Weights of a small GPT-style language model, trained from scratch on English Wikipedia: vocabulary 9151.
Each number is 128 + 24 x the weight over its row's rms, rounded and kept within 0 to 255. Layers, rows and columns count from 0. Numbers have three digits each. The size before them is the row's rms in percent of the matrix's.

# q: layer 4 attention query, 512x512, rms 0.0725, rows 153-159,185-191, columns 320-383
# k: layer 4 attention key, 256x512, rms 0.074, rows 89-95, columns 320-383
# v: layer 4 attention value, 256x512, rms 0.0776, rows 64-87, columns 320-383
# o: layer 4 attention output (transposed), 512x512, rms 0.0724, rows 128-151,160-183, columns 320-383
q153 093:112103173140097097098132123089106136141159158116111115115152109127114107120084164096115125146120158119057139120105129129147098117124118147079129114135176132135131117095133163151104109153130136
q185 100:130113150110147145160127171103131157120105168071098127119130113151116086172117163126123167143134142125076153165118136128114091132149131100144131118159166123151158111099112120169147072121135091
k89 110:160131123163082124091128100108126144117119151109104114151114101175196133116088135135160122135133114119140105161122154131130149122163097151092126116144158141147137117132149112158113128089096129
q154 101:156116129146110155103125131089145161118107155116118143125154151153186111136144147108134136104121125120120124142193170161113149138111141105098150134162193135143144131171123128155105137161085106
q186 123:179094141158118154133124163125142134137120163095104119091183153148142188105125163109118132148135150131138140139090172126128149114123114082092162101140115109138069139170147140135083087125097132
k90 113:109119093109165088132121139120106150134159113172107083143107165141144095096138123113118152147126126112119117119091121169180158131124128158112152147115129113092127121143111144146143162131121107
q155 108:119107145104156151102097127123115058115152124088103109085160114135124127178116115090104129160140158135142155127163132121143150115168105167130147134114143125115094130115148122096132096144133156
q187 116:150114161081148120103128134138124101163144111117150118115127127150131117170149144142142116113089160159156118132126137139134147110117114125131160112055150100131137136120125136108164108105140156
k91 122:096140113122136151129150088154146138094125141122149093130165140099118128099148135111129141133120082127135165114120120087127169122166131196127104125142129155116139132110170085116171111162127098
q156 108:121109118170173072096129104106110150118099079091070128141129095107138154099083164124168132082140068166135106098101141111120095157129098148133155131136152101137111140143132113169167107115131076
q188 112:177110140098145106086126161138103172112110134138128112163084115106140191112120120123130113128104122130154127121144095101098121133117137151104109163123156163140158132142113113096179122136192148
k92 118:113109116117112167133148116152148126153159103102169143103141091142131154137123101166140174114152106102118117136113138138104074130126070108134117121102139125101060136171090133129160125122090095
q157 107:136110118142184133157165129162116151180121116120146182115126179156149155159150144117126127128127143147114088094126093135105129132167130152117106158157100146117138102137083102110108094156114152
q189 120:130109131120153136114177118133143111186138113166122137084139125103084150152137126133153153134129158172089128109116094096139099103145165141128137146157102104157121164132110140123129089118126143
k93 121:165114111120148158175127099125101124071148073120132136138119147133154131121122147114098085152149119106153141160092160164168094131085113127105153166106098129120180095102163146165136128109169087
q158 115:126173122085124166117147171146168140168180109123124127128117104117144155118132087135124157147176106114131119151166146082154098114126087129124157114144088172126152155115088164078153125114101084
q190 126:092145138120109105131148154149144080133168111057082090142141140116112174111149109146169157152146149125116143108130142113129123141056101068132143135124118118143128176152131132147136154094122077
k94 113:159145126113123089083162131120113106158140112075160131116120102141114168164095192163113156119115141146143115170166176132107169158109120204107148137097119155152124149136173150146147070109123106
q159 109:106119123120156121131127168122153100132113114119123128146126119183165139089127107133153134096158113104148093107097140077141115188112118118138136131099138161151138173144101125164105171130099091
q191 118:094119157143107151056122134099200076171080104135107139115127123172110116164147134172141115096163142191087133135138131084118101164094128113150125136130127158128158136122164122108087135112131090
k95 116:125095104098103069168142159116103127132121138124163134184168110121123077149139106136141150108129096108116099106112122181164149106172121113142134127115114147137130109113112101130084152138090087
v64 109:079170148090148085138172110134132096126114144165151124122098110135134104168182149108124153116126124106129146113146104104141113114121134097164149161128119118149132131100120157146121097069138153
o128 108:163124120140117129101121158184132138157151137099081118097136105110122147134092131091081132148162112125130118125128108114100139149145089134093108173121108132140132138135169101133095116156154134
o160 101:108128112129104138141144122086137135177093173163120149135116101104087135088167124103138126123136136146110142133145167101164165142103131104094140095137098154126190149152071137139141127125192133
v65 107:153148157129153118144114168105144157155148074121164139089119145119130153120135107136120153130128114112109076153175165090153126120090122115174131129156147074105140098154193130103124145125100131
o129 102:109089146131123152071135103137098130105129143127105112139155122137134154094159145168118081093132142087135137112113153116109136109121118111154164132130161156113164189119062112120162118123173155
o161 099:105148144132127136122116124141133113148140116163098136096134119129162124148128098125132102123132144127092110104179135134119105092127161122123169115128147069079131102131165132137164136109163131
v66 102:129145117112141105136146139140132101120123109148099112119118097125139146143167110124137156156129113119169126106101131094140142118138126164169126122111136101104128120121133120126115157147156127
o130 098:088137158113108134182144150119099169112123109115153123148076088090107171124100111119059141140132108109101111141159091149075162146114127126122133155146123095119131117106084124117115139160131118
o162 106:099137088082130152080156075123127135073120142141103110093147150161106141135158171165184161181102159114134160070115095119120122150109103149142127173095137129112124139133085166135139139126075113
v67 106:132140126100129138085154115156117134166161112096131134090117163103100133120091139125116075080115171136144150095110122126139096146117158143123097096148079146138113119109111086133136148176111142
o131 101:161088123105119123138107142117156141107149142131137149132130121151132100154085126144074124165079104137144102161112138154135157103122121102097123150053131170167109115143158170150114099152111094
o163 105:141081091140130098134107111172091110150152124124162092099145083135126154119134120116153076104137171131144113145096128152147142138155155215129141107116108144111095106093140145131133165177091106
v68 101:111099091104133128115124131130073118112095159124107102116141149090125128148158178092096124142094119126149122126140143124163134089140165135130137128109110103086149108142142149079103174111154130
o132 103:106123143127128140178122130127101120150151153122146144120117114097133147159106094146151149127106159134151124146156108095104104174108089120119091130126145144138114124099113123081173158110158125
o164 102:102116111114099132143102169101102156100118120103061094162144160135146149077162125127114116135097127109088115149107138123162100130147166142133157130113124135125134150144147131138100152112133079
v69 101:102103103151150133152144115105162118121164114134121156138111139127135162145173145086173127163136079147128146157089123095108150139172118092155094135088122130155145150113123145158125141131141170
o133 105:150144126105083151074131072112131112143128113125144130123075094093100143099101125133157109122117142097165147100125134121106132116090131150090133116128145134158142178148123119137122117108120120
o165 101:096124088116159123155078144131141094164109172134115147148155094155138110078132153116099142109155135108095075125131131128130128143137132097087146132157151103148168154154138136144141132109094111
v70 099:112123147145080131139109151122132152143153109085114180126108114158130132119118166149146082150102172127124169124120117084143143169124086083130121130127148117135115105160134138134147116125120145
o134 104:149140114141157105077152125133125134150094117160119136125082121109131129138122117123131155119153113096144130158115114159164130127098125124078112109099119158134114120111103128116101100135140116
o166 095:157131107133119143122125149166135137130121127097093148087120090155134090131106167117098106142147152113138168157119142120135107112127092121134159133115136116148121133165120179139117113140149088
v71 112:127103127117145150139137101143105137107129159130162089157174091101082127147089120112131098172104123125152149104088085100095143106178153085160106130156187144137102120139179134131138141118109114
o135 104:097174146086100133119103139117127166122121138105145121140126154097160136099138154162144157165164140144108124111188144141100126126111125134141123141172101120138134114108121116140059143111145137
o167 100:143172122178107100130172104162119129083111144158118105100179090102160151097165095137189132138162103109136177117140083147129118093112136128131105130155129124125076109111114086140140155141117143
v72 105:112110116149134114135107089116112097122205142140206133154088125139107137104134143104109128119130132161163150123108095116109125144133091117077156103168103169144159111096111154174115125152146077
o136 104:105120125084135117142128108123136122132117100122105102119162148145132117129134105117092118135126149136119133099137134121162116122157099168151094131120130109130119130155164135101092146123104148
o168 099:157140138135125155141116122095149118151135126124193135113124170139156136109134127124116123124117144149129095150149119119096111140143098108113133140113107091127118158106093163114143136166132117
v73 106:113147160104114100102138111109090148105133118127144086157114151107117124102168132130127150098123136089114128182110107153155077131119141096086138149087148092104140161099146146108109173121133122
o137 105:123135098158120113171138050106112139141149135166131142130112143118100129107126133126145130153126130120094114080139132143147132098098092139152132113163158137148123168136097159105127110098138104
o169 097:093118123141151141093143152121113127148135142140112114119088131118194125129121139128087124119149143142144178155146116108131123132130102108121114143130111161134150124146181152099152126139134133
v74 104:137131123175112154129144122117144105113119130141102102089133110081075114143082107111119128135086127155146120132174124120160115115135101105082162089192156169119110140138111133152105142145077152
o138 101:119124143110113135147120099129199127152175122179146133169129151137125102151136128113121139099143159120114117160079164182119154138140132172173132143131120101125140128086139156159103124125199108
o170 104:095099130142142115073117144113078103159106149114147093127131120111098092125132140124155167128131128142146116100172107134153127067140125122139182082121098152137136119174094095155161134105109149
v75 097:127104166150142153136123086152119111133137099161106143153115077151120153125174144172140098170148116089115107121148120127164125129111118133097161121090130150161160117109163136128127156142106121
o139 101:106116173126123119150156130132081185138118122177119123108070123125128148128092143114131146142102127138109130059151113108107132121120147151098151174140107131118136147093149160143127119116141177
o171 099:170167144144122099116110091121155097132095108152102128098127106134124166094125137108129115119134120128110104136119136125134099180139135115094115092106132140105096136163121087127092129155138111
v76 101:139121137076078144127115145116137175135102128163156102165102115067093151127089077138155146128130146154157142121124114162158097142108167127135163086112119096132176129144131109128145091110106134
o140 098:126148106159161164125088106102145063130141119123128102097181127142099119110109088110126144118166113108106086103151139112103157125098098118115088159129143154102138123150137120163120110134098153
o172 109:088116108163127128118125129147115164100092133133097180158099121155126129188148117131149123116125120134165115176142114157165109128109140110097117095132157091127126112097124131119149147136136126
v77 111:117116130123134140158129120110125125106133114156125093111136105137171138116161104171125127144086120097147129142108144160161155147150138154138088131114134088105168086138113098139138132092170112
o141 109:141137118158160099164104101133127112092112128108117117130138159159125104100114131142106105107111076129128080125098130136122131173105156154132116164171108177096078152104137130162067165110110135
o173 101:147150132160083168117130120117132140106139135084104122154129067098124152120124127175138140146099091131129111163133104103138142131127131118118088122177121107117134106114106137152152133136155124
v78 107:160154114121118133098112113148112140160145095115190129139103141108166159132106120134151131163105134088128189124132164142130114159147143133131127082160107150136100151127122162099125164118121142
o142 103:140102142104120119112116141125119120102126121126102143120137103130157113127123133132124114080151103148125122144110105115135152106130109120104127121112169104087127102136135134148082138125116092
o174 106:133127105111172155144107116171111112155110134126183105134140162113076091086117100123156091135155119096139128162151155110141122103114153119154145098147134111154114130111126133117123134116168077
v79 109:152115127097137144160117112135104149079135146115167161143134083106138110127120115072120111122140088112123139088140085083147128112134116111117112124069078097132104134116105124127139155123148109
o143 102:163076112127117120125182153122134095163093117119108084125147134113137170117131127139144119162136165089115155090104148104134106126132147124125141135122138126111113079095144141117132096182111158
o175 108:147177126146139168097110127128123106091110168130119159169094145133159113127096152155103133094127088158117115122089128155137101091135089145098135134119132136140156120141149137124141157076156118
v80 101:105131128117107108169132143100107122142098118120156108092119152135176133093125147145099114135125162116134112088105133153120120179114127156151136097094110149125126113137152111159092139153134122
o144 105:159133123109142148146132148129129111117185122103129145153107102173146124128134097155113137122144131135150145131141109130112130095120156108103141139135155145114139143122103112099159101143121100
o176 098:155136115098096093130151152109108128111074155091118167122191154118159136163107158162101092133108135120117143140072124155109141126127119110148135144102129121152154146080119148153097108105122106
v81 096:128148103136165170144083140080115126120126107151148144108110131170112097123149177102116135153195127101106147113165157065163106129142141151130148118136125102137103107107109091126126131136163094
o145 097:189133148108118086125149090132133169140100138153086096139134143123188115138110127137141094141108122107141143116083123157103081106120124136122135129089141121121134126120188110106181191164115173
o177 097:077101103123115154154107176179140131097128137111129137095086086110123136113117124141137123137143153119129110110121151103120168147098143137126131126163088104139108143126107125113061119144115113
v82 099:132132129149180114148180091095136128130164095077115110109117152127148115132135148110132123124151136092157125107117144095097144164105146149130160093172140129132080120153136110152170143151120120
o146 100:105143128147130134109120130147176119140119130133117171105133118127125129120115118121111135098138080174107154107143153100145125115136136141135115148114136107117151116137151120138119112125140104
o178 103:110150132167125100112166104124099149130115096088110112124128144113106135103075118146100098085153114103133084167150153099134105125094135167122137140092156158140098114140103081146167139206145114
v83 105:142116112108063170086129135117120126117125089168113125161094118146136116121100113137100122108141105078123116116139103160146093162122161136132122099130120144097105125108108113116144108113118141
o147 103:126093123120119139132076096152110132113149102115145112145117158151155109148127094137102122103149100125128117130077112157143160115125109133124109149108118136098087106121121178175102172124109145
o179 097:163148100121135148113155132157120103116146124175127150101109114139121135107113110126094087145145132133141093138133096197153116151130111117114110137149163142112132127110114132111195113133153160
v84 106:116075091098149119120113147123126104086141104162140169109119110153119156142150138145151140111140123147139103139147107150119097100108140124098148134120159125136109150129135159138157136149111130
o148 108:134194171159151137097126139119121124139120168116121118140083129128100144116121109129138117095182104137117137145146104136169124144154104118101150141093111114111161118078152103123108122101165128
o180 102:142113117115096131126152143143134091114148141123130127148130109132112097153158132115149143124152155145093131127108128139130124116141140065185065132094128112114140125115109141130136124133130090
v85 102:174173133105085120135090128144105148122149139132131135155152118107109130114106135123107153112133092132119125161145143146130057143112153105134117104150159129149097108158119131168078148120126090
o149 102:127095103147145112140146140089158145097119077115146088084157146150102095135133140125140087157109156098126126104081116124116192101169128147115138119124138114135129135095150079142128120090103136
o181 102:148163117143138088150171135124112166125116143114145185154093127101132120090121146094086176107127124114128129143121119128112137141103138113132124125169095099168131123142086118067112123158175124
v86 108:107165138132124138141084108119146095117120110150148149134115119126134152115145131080154137153131142107118134121098132130147106081089091132125176132140111137127148151147138143135103138101147125
o150 102:108091134163139142154146156122090136142147136125147142132127128144154075128114101143132128131145125127148137112165106137129124158131142117136144102102143106146171148095106165149139104155147076
o182 101:122136119128116101151131109081162101140120086142128111137110154156126106108119082135141129125150143118102156110075102162159142148142116148175140125151156153136132165149146105127061145090092106
v87 106:139159143131193133115107088129124124084119182138117122099080125129132126146161147118125114142110114137201156118152145141081135136146083116106091143120136129158124148139172127113096129133097125
o151 105:107133088105068164145110150093139098130127137113142126156113148054095142110147105095132145134124113119085107158136131083129103131133116095110123120139136117111167104133127122145103184157148114
o183 103:100131162120124113137134066127113118081125121106121126162126127146128130123112148101114133184131118160165152126130126142106108135110093152139133131189109127163108132140129098128079215109151147